Weights of a small transformer language model.
Architecture: RMSNorm before and after each block, learned and rotary positions, no biases in attention or MLP, tied embeddings, capped logits.
Training: a variant of SOAP for these matrices, 353M tokens, 2691 steps.
Each number is 128 + 24 x the weight over its row's rms, rounded and kept within 0 to 255. Layers, rows and columns count from 0. Numbers have three digits each. The size before them is the row's rms in percent of the matrix's.

# down: layer 4 MLP down (transposed), 1024x256, rms 0.104, rows 95-194, columns 192-255
# up: layer 4 MLP up, 1024x256, rms 0.121, rows 96-195, columns 192-255
down95 094:086153152101151166137089088091160140130105107116138154106119087112155142123169096211130114094121139086133117153159152093119135164069168158157147158141108105112137092176095134137137166130090101
up96 095:113131127149122153138095078135129120135140167105120167171144120088117141135110100103129145108117149180098120126143142156117132111121139115148073101090107194149107111109144161102096129150165124
down96 097:109137104151169108101164136082111137160083109119156113127144119178092131126127129134100104168112114100136106129096124119142152168147132156140176142101139153129111081125121138129145165141103101
up97 096:143136140128134105155165157147154147135127130113110131134140151097127120124115087147083143148139144129111100158150111154147098118157158118120104126126142154063157144173141107142137092122137103
down97 097:130121113135163114096112113118094112093194123112121146130141091120094084120148160101152129161096118149124144138096149145154141157139138161129123162132130110122115151113112106180141135150091176
up98 100:118172107127121114169177096087089114149126176112176155132080125096107128115106137090144096136134132135128085146123091151122108148131136053088093137142161151137145102120122109143119168092123138
down98 102:132127131089125143133116159155121139118145111136098120125135136086159123122127138135134097128121135147156147135161152114140085147132160113123145148124105103111133146187135125105139129143153136
up99 099:164113098137150106160121125122109188142169125143139122147155090054128102161120102187122192073148173117144128145128140185150091092096130070137151113106156180147124133096131103141116155117161141
down99 097:130173133125138096111133147121113117151109130154132135132130155167125098100106105129110084152143155105146158119096158101134114104143134190211127151120095078090122129149103111153197124164136121
up100 101:101139128149116117112121119125142114130119111119123155122106168112141104097113130082131125117131096186130152147136148159093167116123092122107119096143144141168169108109160053134135120102172114
down100 096:121060170124112123142127155128096144146119070109117093124100100131121158149137108185086125107154144145110122115105078077133098110165120108147163136118120093114092153144148180113126141142157120
up101 099:139131164098060144156131143073157125104132119124146134112134151106136169114140130113170122126134143112115118170121108102087171092126098105080071099145133137139117148137139105135154140144162083
down101 120:116149125188131180141149186128140122139141120119122093147102139107118130111066121106119147115137120134147111158137084152156111093110082152130113130099167118129140134105113067137148163134141103
up102 097:098188117119097125145150090145100144099127157107172141069153120136109144148157124138136082084153087095111110138155148111191106157120144117150113142142082163145103130104169158152161133110091113
down102 098:159088141130156118123125101113170124137120104126102143137095119131111053087098110118122153118094154146128181107103123130102133127116101132113146112093168125121120114123111099111100112176123134
up103 103:138122126105104152144099090114149120101111118140158110117136117138078131138119161159094124152092163163131126125132129117103141123086112106151090123089105132083131085143102100117154091147131105
down103 090:098166140164130142077120132139129128149138131093120102130118107135145157146123124120159145065175105132147116098156142166146102137152138100099145129173110127155081142087121134124142152090147152
up104 103:115166159146142138091129079118136119141124132117119153119109112134098103146138128106168132143097137124112118153150144120107139128108120105159158151051114179142105149149166192108107112095097106
down104 104:124155134109097118153148133117061095089128100067140134132127140122135162147121120160145158155160143122134166109106127089079086137115149113128125094134116133168097111143143175105137142104153106
up105 099:141133129156112095179147132212106139142120096073100175132149151116145075157162085087181145131138151138135141094145130111134141152107130166137084139143101118105104164135170157108105089125143131
down105 103:133160098125139114131123077129110102131106108157125103146120094118089127104149169137145114121149139110109137145121127113124091180157079142132105105122118124176108103114121143111144169134065125
up106 108:116136116108084145109159115135128136128164146061087147138151106120137150103096124156116140135101129109086096156093146122147115102113132120114146154163138130086146092121130141124061128144136136
down106 118:113152128131174143136126104124104121125133097108131110127141169126101130090116124145122165131075122158109109147160137101174115161132143090091131168093106117132137155115144135179162102165101144
up107 103:113121124079142090111130091109100142066089095090085131119133094145155128124112094159136138159179114107136190094133139133152146135099106173161111132134107131161102124135123136147120127186134146
down107 091:128111131160095157111168163141115102154164136138172135129150156128085137131131151086143113089123127140113112178094139120138096114159133085125119137128135111097141114122098107117152149126089109
up108 093:098101138121124146106115167147146136100135158130102098127097110061099114117122148160123126140116153140147088108107143100136127127127099121142114091150092109157174113135131105142123139128137115
down108 101:108135109170181113189119175115078136103155098144135165107150138096194102159132141129102117121129121125129160125124107144102146130122082119134119117134126103119089103141135099136115105163138128
up109 109:122105131113131147148114106117129122118130139058137113138172121120105090133132141167147153112096121133092110135145121118119141134190131132146124099139112125116110101129157131139174124141113116
down109 093:113160125147120150108111129136147157148121145162118113136122159105108159127138120086124101167202098150118117126126137161126115095107142116099130154076134115146171130152136138110142133128143131
up110 103:117117120133119144150164084112164149166162191154155097130111116130116132061163102143106162088137096113121105100135100133106109114128129108138133129160123099107161109126109159120149177145155153
down110 091:118112083120135098130111162171081108134093048103101116105129121133135142163084104127162098153117159134129136129139128114136135139136088151137113145099106139134117157101180111148127090083129122
up111 094:145124137129150110126125151103126136129133079101151139184125102125104139106094129154147089085114178137095108091100168133123162103169143154145096172120141094162143119126099110138159172137120148
down111 093:143094158117112104097094124137104125105152156134135119076135156145158119101111132117142151176118121127138140176158111128112094142115134122111137116134106138104131125127110143107141121117122145
up112 101:150128120059089127131131124105111132143147171115110129119158112137124126146129125134131173130122114102120140120164137152149130143132148123157187149063142117090158167126140102146133110119164159
down112 098:108140114133131144148152152141146138108085105133155101132127166138128124125093141116136106124130073133128110159120147120085138152143109089107106111148115109112121110128109125128112137164075121
up113 102:110091136097165150106126103136159143118105161100151145126111126153150115128122120145125109125121076095144110133160127070152084142107104130101150100099098173110145126147093119156130117173168154
down113 094:182112128166151094103153157092159138146152074142133111165156110104114175150105132109178132120153172142116122141106137134101126139134162162161105119154154056136113138122147127132123117108114098
up114 104:165147118137085141133121143131106140163156111100158117135133143146157116128113139168154099138116129133160110160159069132128149116142117178122117124113129082104128109148172124152125151109166150
down114 096:112085090151130143154111100118172130109133159152144111158121117130146121155173141108143141102141141142124182157089128126131139192111155131083139061085136113143132138146143095140144143137116114
up115 100:154114108108156123160120124143112115127087150084096127114186182134103169153117114126097132131130104153133134148161139127166123104118121111120124144101087102131100134172133122086143151112100131
down115 085:124152139168100132112135133113140130139156112149170117145081048090159092147140147134140148123107162115156095119081089156132131152145115156141104119131151162106151110098125138150129130153186116
up116 096:096146084157117162118112131134115147130123128135113108158118102104119106141129113132110108156121155098092081114124155129147128109147148111147109066129144151182139109098134138105156129120133124
down116 094:152123131190124126127119138112160175097106191087106147105149119108155123178123089141163130112131103132147136111076106103092128120137096136118139119114171134129158149134131099144133111123164107
up117 103:169093170132143129143142121115107158163146089059156159146123120121083160174143122128140107125117124113115138110097134173119126095104131087146135103107075143095126173101132164130146124147122140
down117 096:108144093143107107129140134125169153138111171149100082092103122096136110109170137114118145119148114147103132138150118125105132153157129174108112110100172080156102164150139116145118097109102124
up118 102:107121142157145133088129160129110116126161112091070114135167128122135134138127123175127144111108141109127137114096129113181109130140137124123134150132065160175160128124107139161142154117123143
down118 087:154124115109089149104104121089138163156123119140146130133100097157107136130159124071130119163121089139137112107115151137131121136118119111114104094112113086104103148171189167119084137107135150
up119 098:152135139123115191181121108147100137180095127129142134083155095087148115128084154180088163088145112164126116137108118103123118155148126121145162086153107137138081130084096103121144130120101129
down119 095:139123125140140113115124110090156111143113113133123107134152143169144148122165139084173103134131160062128136123111160137122140129138140121128157126115130111113157096151136165130159132134158105
up120 100:112074138105089151140095163101152149127121095133144139153107093122125146155111075162104128156150155179107108143160172180144143137167096077149118111116083096146141155127061126165197147116153170
down120 091:139159115181180105117137103123123119127120143128132086130145150164154112124112189099123118120127143097123125124120120044088118123104129148110097115084129131103110122108178126106101104134134097
up121 106:122121100086131103138132131139065137132117138096084112107135118135117117124137185157133105112100123108142136105131130126148125119117144105104110127069110153112147106117111091124108143121143175
down121 091:132120164193107150150092148103162096148137125161159136132122138103148109165122125089106125136128118148139133136126135129121117140155093128144115112170118082143091131144150155123181120153106104
up122 101:099142146114092134126142130088091146091130133087120102155109149139126132124111152114106138107113137122098094139140141143105104137090143098117156158143087148121104138136140154163148132133126133
down122 096:148111111114189104124157156109135123154127118119179163095135101158133141164142086085094135151104140136159167093094123121159147082179095075116177107147152125149150122113127123135133158149136170
up123 101:116145130169107136137119124151107149164142098122107082147059122112164164104126127163139155131147101129081124101086099091096108124132119140131141127104112113158104137127116094128138142124142153
down123 107:186109170127135041151134105120131091139152086101121167134126109124144107126109136141104139140120099116101104113144132131158117120121155150138155124168135117085110112130184180171116100127102130
up124 105:103127139091125116150143106102054131127134103078165133151172088118112167120137165102116103135139138123134115110159164116102118174138121145143172112137110089101118120149138152108130153125097099
down124 093:189143134156120159126144127128153171145138144136128138104103155137104094119087099152112177133088119132136159117131113132185141098119155103138110126132146173143094107116138127111115103144176136
up125 097:152107135152100110124144150131102127105135105136094117144112141085206179111120110155111092127102172122138098154102137173122128110158153125125151153111162136114120111077157124088118147125115149
down125 093:128170134132128106145114121099147091157117169092161147143147116115074100149128122098083170136110117113108135093142127104129135149108091149138102090140068126150152119179120158158118113141160109
up126 098:168121187156096105094143107101148099120131136123126179146118168116112127139113106182122111130115087096141137115130164077169086106114148165107078105121123101090147133149102125120119166118122142
down126 096:080138120148157133156125145117111120109132113145158075124090144125126118117148124135150097137155166122121133158110089190144175137104132126138114181133154102144126132165137116124104069117139133
up127 094:110123134158131125128110144174109145165147110170098131156164084119133078162123111116133109148146165138130111139114114118130155130135137121179120160111079155118085128150137116145142152098130106
down127 101:137142178096138157150122110136147105120123158148135124121080162122133144112081153131087130140099131125099204108133144149120144106133138128113177131119138095152115120108102111121087114149088131
up128 097:151123138095081150074139111174172132075129096118112119166110137139107099147164141127130122102136127124172119159155145136147106176120131102122124155124082099152154119160147109096121117125093102
down128 095:123134068163149078159155161108137111186134124165134136111143144115140184106077105110171125141143125132134144102104129116149141100136133210140126125126167147101116111085140119150143172177149137
up129 111:140109087178151159096153109123155157142129170133103097149088150098113139106107141116166108148150128095116127115107140121154073149135156107138108148143098157135159130112124128169168156087132149
down129 102:091162160124129081139123166131100093142111095113132150108138094135150101135156127134092157110086116123134141150140122122067130126134103161171139120164145058109144146111132146104080105163124095
up130 100:139146150152135108159107151147125138135130138106140114141151143064076098126084128144134137131116155125117137157098149176142122093141095147142126123148085180121151127145136131141158152123115161
down130 097:152091087138118154100118107186121116100133141141079159125109141105171107096159123126156117116125114117118159094126122095120137136146147109142104145104154116120097123123120137123090071153127131
up131 103:122118137105125121097140104154139174125099129127123110133121115106112112142083110138147122080105122122134122106161151157128099164158132158110120135127121130111164144119175180135122106128120084
down131 102:123128128132155098169073159140139127120120160104150118143108154126100114129121107125105103128128181189177120160092095118121126121106120111125108128113124097135122100154117131099114130143132151
up132 097:102128133114161141153151111123145097095148103172122144134144122134122146128140175112109131116108153150060075088117142146139143149144134159193163172127100090163122110149138089112142135139135126
down132 094:160176127164105139122123156082093141149126073080125101121130157100139115115104160148119136176137167113160115128151126105155110143125161123146145111093165134118116150151098141132100136149130126
up133 097:145084088103150138133120114125134132078167133125147164161126112124154093111150161123083081149090097130134137164092185113150113138114113114147150117102122147152109101144146152123101131096124140
down133 098:119134134140103181136174125125120101156122106156139143132122154142110164124111110147136157104190176154106105103133096156106113103136112160102139185126104127117152184119121112129110112164139132
up134 100:140080124108036163147148132104145136117143142142178130155115162116121124118120116139140147116147137145163103118118182077138137129134122130139120131106098154145094094118120110107132137125096091
down134 101:133122145159180149146114165142133090103130107134106101125140127116154141133136138121076161081152116108120143099105121141115144169118088165147143114106139141115069136167100171151127096077148119
up135 104:146167128111169104086107116074158115121144111109138152162146147124092136143157171144143157137134172128149125135125095129124127087123123118118091102123146132130152122140094153114182148107124133
down135 100:103161091081095107123126120138096104092097123138124136119081132113115124110121158094123141133156112125158154127145180134099074163124118118171148130119095130155114115119134127179126126126104151
up136 098:151172148125136160140137131134147126088122164079161105138118091121113082087103148111158119166136120126133149112106118117118139129109130101102131150101140131113145100107152137115105140164077117
down136 099:150078104122172135121139133133132149187137138132124098126112123155114142105143086125101113090167141156094108125155135142100179093173130156151157116135113135106122138119126135145138071099128131
up137 098:129131133124081148098145140161076153120107141105130165077098104106171107133124122154152103129137123151115125087165131103152106125124137106156132133178135177145143125163078105143132105134161100
down137 096:126133094091130082165078117117157087121152107123121087138108163150112132145135110111114150112133122102137150151097111136124149126123140155130170144156127107121111088122199175103134159150092136
up138 107:137162169126190163144109121140098117117116142126130147118140130122098122114134144115174128150139116101134098140103103127126149120128141100079138118114121123133171141111146145160120125134125121
down138 105:096124164166114120116094127099120147119178148088128133108141140123121144073107151106112125092144149120114115129097146129135154110130129108137130124124151133138097147160138092132124124137101133
up139 099:155152144103117112075121076122168154142062122070116172160120116125106118108110086113121128113102169148106087115108139167124159144210117125095144135138113141154088125159173109114154139117099162
down139 093:125096134141135137178107152111106098074166163172142124113107121143131141139118129132121094124177113123169161157126156078117118125062136125137112108113171103097176139108122133150102118153142102
up140 101:134118153111111168166125110142161117163131124142140119157156147160108136132132142136105125129100148149115099140125124118097110165180158144150158136101126109121128134092115125105165167136134156
down140 095:139135115113121123091121164154129121075110100091117133124111102085132166139092105071116140125132080113143162154157149133128129096126093124128116129145161112135136124112149130098111081117088097
up141 099:100193184153115115151120132117147126133187092131122167145141139110099091160143109165093151146135180148155105132139114138140122101129081142089064131164150125119132163165127149169106138115155144
down141 109:126134097135127143107182152147108161118101109162112139164126107107129092163105129145130142050093129133140127179109166112148150140087135161154135129151131151124119130116113147136112090089122139
up142 101:074143169134117158124128109092136107131087166141117143169125135158123141145133213077119117120101126114131152145109123092102177169137138152086161112120076116123153147158074115137126127134105130
down142 096:144105115128116101152125137169114124087142099098151093089125113135170116109131088132119137132172159092128112083129159140173136093113150132124146154110183122101127107124176130168137137083141132
up143 093:093095141095096138111141123123114163138138142111126114132142131140120123088153156148175144114123086163157117106123131097150093077085149111176146151134145138155151105125146100121108108104075107
down143 107:147146137109162097094148134131138123113131135121122135113122142136136142168137128152110109148134133157139078141085085118141120153130136101093120136098132134129124124120168120133162155118139169
up144 101:153163130163092149166122139081118101128125103112144129151084113138154175150107128083149137132135159149158160112147086118166111131112108175134104112159096119149126126097126111156099149076153165
down144 105:102107122112155145132101114117125099146134153101136114124152148160102140125106147138131102165120131143090134118062156132153135138145088096104139163133178149116112137132146155115152099096096128
up145 093:165111118096166113081156138141103131142163136120155141134114125122135138122167126156074117143138099138174145120103139172122148140100131132094132115121107125122157084195110073113131132195127109
down145 100:115108145150113105141146127143146113137105121111102089112169129155138103164110121121137091132097144156120086136148166106156130140078156136116132166134125152109115130084149147128112140093165154
up146 101:144120111125137144092121139116135153196121111167164162117143164131088146100178166138135186117129134078189145136165149116141086120142104155124127107121133117111190118119106138153123097151126095
down146 101:113164115123119089113123173152096128113142134105125081160137083136168087158086124149129154140124097115089152102070135157126148132143137139157120146149167104140095133159116137120148128139165105
up147 105:135123163137135190109130140099112147086139117147092134128124113120082138125119128103131126132113122121136127119149121146112144117101107175122128185109109127086134138106136137061157055134140099
down147 112:170171091162094103117134145127146148126165144095167129117114145135170164153107135162089143094080117135157135096118125084152138094109121109148156143133149140155139096150140124121128165136158135
up148 096:126111156131116122187131123108116101143175118170061109146133118153125143130116138108128148143107088147156134134095093152168118160140148128142111080134143138115124136112124112122106159132103133
down148 083:132140135099111138128091171131132127119142150117123160116139125124104112140150157148142141084152129122112113094167156108083177089140108127114160123124123113173137113118122163134136106116157117
up149 100:123118092110091143104141115135147125123144129106138127137108131090122092173104145091102099121166156171125078139137109100140112120148137097131151081108137131120156133137109088108142103143118158
down149 112:180156126127132138125133141140116131130124133129140132135151181163125133104116088126184153105155110126130108135151112168154145110110124080153154140154100128109149142141064103112085126111122154
up150 114:069098171142137128137084083159101159121111126130151128128128114152152118124114149158120136136146140129184132127129149089107117117146148140129112125115150083113079119129144133136151176122100134
down150 114:107106157118087132144115106134111099105108115116128073116095130168150113120093126150128122125129122138131133125126191117108092114129154148170141127171136112159109150125127165137157133121092114
up151 098:129130162117084144126125155150093151181137156077116140085111089108085130114135103153087165069157143096094116134105145097131114177113156139108137162108138062127130123109125053157149091160090098
down151 085:128093106100092108116130076104173111108110141172113122135177145116140102163089158149166110156101145130173152100135140153140112082123117133173111097166128184135117141133134145117158156113131169
up152 097:148072097118129159120093160139090136099105110110096117092198169119137146142127115120113127132108113131129142131121123143146136134159123143111167089092115149120153126102149125148130164157149135
down152 097:120151145087161081107183074128139178146131160132126146147089123118124151089116142107120136128118107120129138110110128097155115135112116123136142164152148125095132128104115101163131100122124103
up153 104:127142118127147088096069083109157151105140134152135150131142151099109099163164157129114137111151132162146103154162113147168117118099149130106136153095132100124079138138163165156139117135080133
down153 108:160089166139141114122142107108089117127096148111145144137125189136141150112115136147075104133128143143136141127083099133142139121142105120107141125083104126105155122108102068092114141085105121
up154 100:082122134159138141093114170136090102148129118096125125117133130176159088118113128149123116132128113104100093134135168099147119089138139095155117156122104144159146102120109154150158186107138120
down154 091:141102158119123103149162097114139193117114137155109112105127153086071152135127122088166138162099115129174176120113107156140107142112113136104151103118117147076149149143152099116092113111102138
up155 103:126169127095094084124140103096130115129102139136114138145105085127130173152151146146113135105139152148157130158134140134139124101097121100108131149137138108091122135083154135126142110145168124
down155 099:107120133074136198149121170109136113158148097137140120122152159186122116103094111093114116127152120149114093110141133132141134127109150136142167103110123135170146111134123135110129147136118154
up156 098:128095126157194119077097118157152119127139091151148111123120101138158132135106090123126095142118105136132177103131106129159048150112139118139128090142147145138101112091109139178154116165122149
down156 090:119170139091132163138125123146155139126107120129130127135131174126128127135137157155122155082119126095119076162133137161083155123126098126142125147115099106143161127110148100099083160108119121
up157 096:184144140107118142135159148153108122163105111134109115137183151138115136111088182119118155139104153103134107163121156118193143110176155090119144147116144151104137105106141126133128093118139159
down157 107:115120152134137098135139101143152126129126113122128122107121151116114079136108109110091095142120101143102139108130084144191122131080104143125148138138121106091127147162137129124129112122130154
up158 107:145129156121147116114134137104145088126083146099119138109098115122116141121091143128100144117074085120149209138129148121139167127161122133119169167160115131111110129133152134126149149126123091
down158 086:115116140127125139136129098151106140142159092161143132124148133133139119143153120125159152139187168126136046117128167107134091111109159132144087109123097141112161136139133119132121150122152142
up159 105:121127140151103115100138141150087112170150150123089153101137152100119119132136115140112099130157114120136113107126148162129127133123134072128120159091138170114061115084141089080171124177146140
down159 094:140152119106115124116132142123132136095123157124190114131114134171127113079127118128145101162159176172155135150131140101131118126119119125106132095109137103154193114137134129160101163130164171
up160 099:149136145151125120108125115127140125078149115124084177078155122143074148137148125154113170126189159150118142135105094153114120119107141145139158114105122098142128161127133173092150115108100100
down160 101:132127133133124121123151134118126124149107104134127095134119117093208103119115081108127090141107154112116135129150175122141119131160112081107091142166107172063141096132117112158094151123135136
up161 094:169145104146125151120130155103123159120125112142078129120092113147128098110124124158117108106150137079136142086139100128079173109129136111067117136169089124161149137161136103118171150112120147
down161 104:129124070115120112126124085129082100139091171133161102161182188117152116135104134150089116149148144147143151130116149118134092159157125120147102149089170120079122154107135138116061154132148082
up162 102:176113139125130123144133128145106122158134123147109099156141135144110125093160154093164159125099106109124163119110145165102097163096120150135129127151105105166096126142103099129151151099117092
down162 092:103128142138107084118142142133132120123137122112107141085109095124137111156104114140111127142130124145108081107136102078133170116123115106104155109099122140118176171133130138133128091153176150
up163 097:121132152130160161091131128133099152154148111097113118128137155073128158104120090157109119148119157101160079117089134131132105198108191131129099125107107117102095118124139137112113139160152093
down163 092:103147159137125108150101147144137151138124137154121119146105103172132085116136109121120141104142074157122150152138115108123152078162101132146140101138149115169112088125109114163132133131130145
up164 100:128133142086138127159134144167117183096109101132167150141109123158164066110127128115161157123113173133133157123093140125143152109134169150133161158121107116094134091115084070162115143127127165
down164 091:173121130157106130141131124118124123141153153104127119148165127070094174122151155131060116165174083120119103161128124134116123153106098129120111125151130121146097155141194149112132112080093111
up165 104:140104133112128103109106170133149151125124101150150193099127124125115111153129111195111143118135125128142167149119166136151123133062148138150087115180144118078131130174170113148138148145136146
down165 113:174137119154158095138088088095129129161125102189160113142139135135122143090129129137141136112123103116176114125137170117145142126133144144137130143116163141093129109154120121091144109118149188
up166 094:091095114118074112131122126157126087111123160099161183103086103148163128132120124145119139138168088148109124116127112154104136160137125168167122131128152131116121167110158137136169106144086117
down166 098:169168147136145144146136157132119148144116098146096070121141135110145151115134096117145137133118138142145134147134148104108146123139103119093116155129095148121106121139117091113100159145164139
up167 104:161109073125093095128116133113101132110138083099162153142116133134104142113107131099116121118100113148135111092120117139111127131111126162134151164136122131144133147151142095192135149137109135
down167 096:093106168099178108113109139139122139182130177111081093136152104104115124150146133122139119160158127104120172146166119120137110117185150125093066100141120149137148120130139115083118124122130109
up168 113:157127120123131120158142114117112125136107124141121147115106122145129107149150098155152172139165087116090134121114108159123151147144126102093171134124095106107107134143151066124082128124119125
down168 094:143139081093141112096158129125121120129174054146129110169161127099109094147137136124084114071089162113164138127103138080114078119115115155122097125108151141143138114088108164140153094120131124
up169 098:137132120134157166090142110144149118111147156130089094145133158170113150128156158135115123127136080167131097117134134114131099180122144122145092118157109132172118153137135160182155152082124141
down169 099:083106171149151142153113143150133122134096108119165124145124110163083129131121155128165142146135113140130151160186141147164148138148150117136132118087156193107111131105155121096119106185109126
up170 104:116123140130158105142157107119146152123111139127104148147143201147139125119106101101184144148138136145149163128140108150115161161164144118084120100109111096112111125133127156138136120087151168
down170 111:141105141141091133170135102131127161157154129134125137104132129134149119100119124124128131147068144125133106178116148121130162149157115167114121106090120132134102162123101074129104151097129178
up171 115:116142178159148161132139159156134151139120103117162175136127099111141113129145138114089142123138146169073092166131140155156116135134128085101144077197135154147132127134158117126119097119117086
down171 112:095130183144105120123137132110136125096155165139182174100129116140147135121118097113099153133138128145101110097138115149160185082146133140106127148138129127136138109104107160117127102114070141
up172 097:139134157136121114113096136119104140097105127134084163068132147108144130113131131148156130131126172164119095129119119124154115099182144111118146110132137089143155143155116093133154121120123112
down172 097:077102110146152073102116104122139123161134137133146088130170149105137138127173137135101116122111123107098125176141127177090138115109124110132147117148131137130100116129132125130137124114150108
up173 100:126164138103126118135129142130154145112161115124135077134115109132121159095143123125119167112137129098115157173088162088109162137151108089126104170064104135163118131114127133119160118133110151
down173 102:133096135140147100167141152102120112129126141124141185128123191134183090156127162110139106150126126163116081133133097146111123114109156125106122103168136136089104125151130108117104123120158130
up174 102:121098138096161125182116122145129137116126151168133140107103170127130121086106167085094146138146167148144143117119126120123121098078099125128118166148082097124126153110121109146090139101128157
down174 103:161126131088151120153112145135160115141182120062124115111208130157142186168113112137110084113175127090121100096154122178141121129113164141109118134123152115166115129144113137166150125128185154
up175 103:131119129122107115109097190136131155124085170165121120159115122111182152140103158120138145079132111133116137118113096124066113168140131083130119155120076165136122137128142099101135113122113115
down175 097:122150130110087092099193102099139107107167123110156133130121105123112104133129102135124112151120142123115093117151136117158137088120145167141119120104145108100122131140136130107083136157109130
up176 105:136119172120135101136105101116093119172129128123127158111152143110117169137108104152162124133101136113182154123114126089140147157106134135070145162117129137133123102131109137094154140131172102
down176 100:117134127098109113116134154122088106107144112112089175102126107120088114178111104161163077177152136077119142105151114109103134107130131121161124156117109174146110090135108108114107173093085103
up177 101:120124109113142119103123130149149122147131182148162148141118087100115111129108090124149158150137089114102133134140147123133114176089111181148147151188149068128156111083113142124148127165080105
down177 089:166136126156109135125153112101132128156091136130131108132131147139150143147122152141093097131130157173119091117142128143106142110147129107135119095121131210164096171145114094142102114103128121
up178 099:110090147136171138086137120149100097093114143168095149087137138169135152104120123138117133106136127141114131122152141130078102106115118120144115147130102172127086096137128098133137102142113144
down178 095:186145088111123126138147189086156125145135131074169128171125094123122111155077165125149121111117114123124110095109117112145151131157129104072167112126131157135142156117114121106119155104119095
up179 105:088126121150126147102142110091134101111157103144084123119154114128143145124172143114141133132139138154144135121106131114144110136126122138143114144119077126132112165125148111141121128140137101
down179 099:134111122085122144120132082157152177179128132099153111133137127162107105140092140121111117125124135143144155143150147100118114112128119111133126137125155162127133098110101165087158126123098126
up180 104:134120095123095127099171117150120135150098179106125148160117111074136123146117135118143127148099153120118121132114115161070121085135141130092162158096102100128135128157104110080166118104112117
down180 105:114144115125143163122119139093132144158110102137148103119167141108071136108127116129102137099161121128095093133136109132124134155121153108121117150136116127130104135090148140136107109141101147
up181 093:108137081115122104136115096170165124159165141138124104097127123123114104104111133127167122099106150162102112126068117107145130141204130116142113148142099116105126099073146162147155122096115190
down181 100:148136170135133137094153135118112116113093112140139157131136147145126137177145147141118138161136114092130098143181177154110101091076152096139115121100159143152168128177121130104111134128125093
up182 108:102103162140094101155117179161083140139104150164107148129129116106116149116115160120150132122146097183106125130091150129091121172133174109117118141133096116141128122143166140157149136150125147
down182 109:171178132107143127097181096163140102126138065119155120086133064115126136152108125144125113150083111111111117149130172176154154136130138124160164122147167136151139082102094101119107145103135119
up183 098:132096184149142110105186156122134134131178130158120131154155129143119125113116183129097140128087156154123091137136158124123149104150113132159122150119125120082172137095119132117113135116122145
down183 092:145173098111105182131091162151073141115094135164078076084118116182127108148131074130107166109121144133131158101135113127129140108120119138057097100117129152107097134167145143152141147098096122
up184 099:117147130118184092129108156105115103137109155121158129136147108102148168126088171085104124136117147172157117120100154117157126085065125101160160131141117122120113154113160142159138109140120119
down184 099:174116148122122179126149096126108146134148105125115115113202104115108143110138104185118151118132128114164132138143139128116144178178105123115140146100102157132141123153114155109103165137109112
up185 088:148081122098135140123147135107129124145125113113087119110145140170156115145136131164097099138131089137137124104141110159132132089145127103117149088136058159131125117134112112162159161106125130
down185 097:110141127148128132155115113164111112094109126159163137099117141116116131134108120109130117107090105087134089131134151102121120158130146118175137155156160072166135147114166130095101065141154084
up186 094:147113113134147145128098134115126094183099090149116158080116121104155177132134140130118141111148171182121151104168137114100129138167117107114125141169154120141128149114171138124128142123106143
down186 106:103152138137113136093101097114143148090147135091135126144121075126126077101100130136117093115109112077114096131163134142145111111119131136112107145099090126106126133112141128113109103135144123
up187 107:148132129158109129119138132133098132131124137139109160095118132111148145129137084167132165123129132117151129142116105144141122148134109141107126114118148134126123110146115106141132120101097125
down187 101:104104133134120148120115125132113078107104107137088103136149121099122119118148125102109112159109147145131122105176199092146145092149112131115116117137163135102137138106111160182099131115132116
up188 097:112107147137149135112124125074101147147097092156123108107140112154134152098097105132116134121151111151144116141105160116145103119105158094134111103091086129083139138102138097140102111156120165
down188 082:136154074097125101123143151162138109129159168117126153152150104109123128133157127115108126142102119120126152058138114147121149127132109124138132159161146122153124116158141147120160138090117100
up189 101:136154147102091084127145132127123126146121103120097144105168088100100106119077130137105150121131153145131135126139143173093160137130107105130084101148108138151144116133144149104127164136130122
down189 093:083108118137196170130118121141150116137155157125101134135083165160153138106128155128129120155138090121144116116098119079145106135146128154080150128044151147120084153112110127121099093115156158
up190 097:134112097102119126131109124146134142166131133177107125094141128121164125156117090110106111085156120146159126113178150080132126160126115134115114076097116147140133127120158129111142110116124142
down190 098:161157197106098122133184116154134150091110140116138111162154147152117132117131136101137106151141151123077144180106121132157119110132137130157159170160113128154127156124098110121090121120111114
up191 098:133129133100154146165114099105130116114138118130102149133131098109125113132135078165164138107162096158111191088136119126078131113150179127138106130174101113102104099161095125094094100097095172
down191 108:108164124152109128143110144141132193124101156141133082103113110154150114093100134103091183117126154135135119154132130151113124103133109114137185150129138140133091156096139153177111172140110081
up192 104:174095149134159082096153141155109141126134069127138144103101105158100107120161089166113123099152157118164149104109179090151133118101092155163113149147123129180101101128103128146135136213128120
down192 097:111142113139114124107108129094151152121146152140127130163160112100123137147107150102136167154118113148101111147130094153116120144173157109113118150118129111095155146136191074103148134056123139
up193 095:095077136128191144083173130177140157149124156104147129134139143133142123071131122133130127103097112133111151155120104119108135141115123078164125169154099110095093147111124141165144144183132130
down193 102:152142113133087144132122120132113109112125095162113130102096123104117125164146131119150135131163162128122098128173160105129148138162098160145130137091153130108140127084143120086118110120075131
up194 102:123129149118147140105129131110113140146160143102128110135170138152105155161180131091136155117113134130117077117064138150081132127111142133154132123145103147145149176150108118113138110141193104
down194 097:111093130114091135112078127153148130121147180132108150154123108121112096093101128157142093100143157129124164115110122071125150098154136110131118109114163114108114129157137134132130141122078144
up195 100:132103166112120157146148116149126159153120152084125117141112174158133102112112118111102137141149108124138128122086142128096086145074141104105128077129140172179130105125091132101144094148146124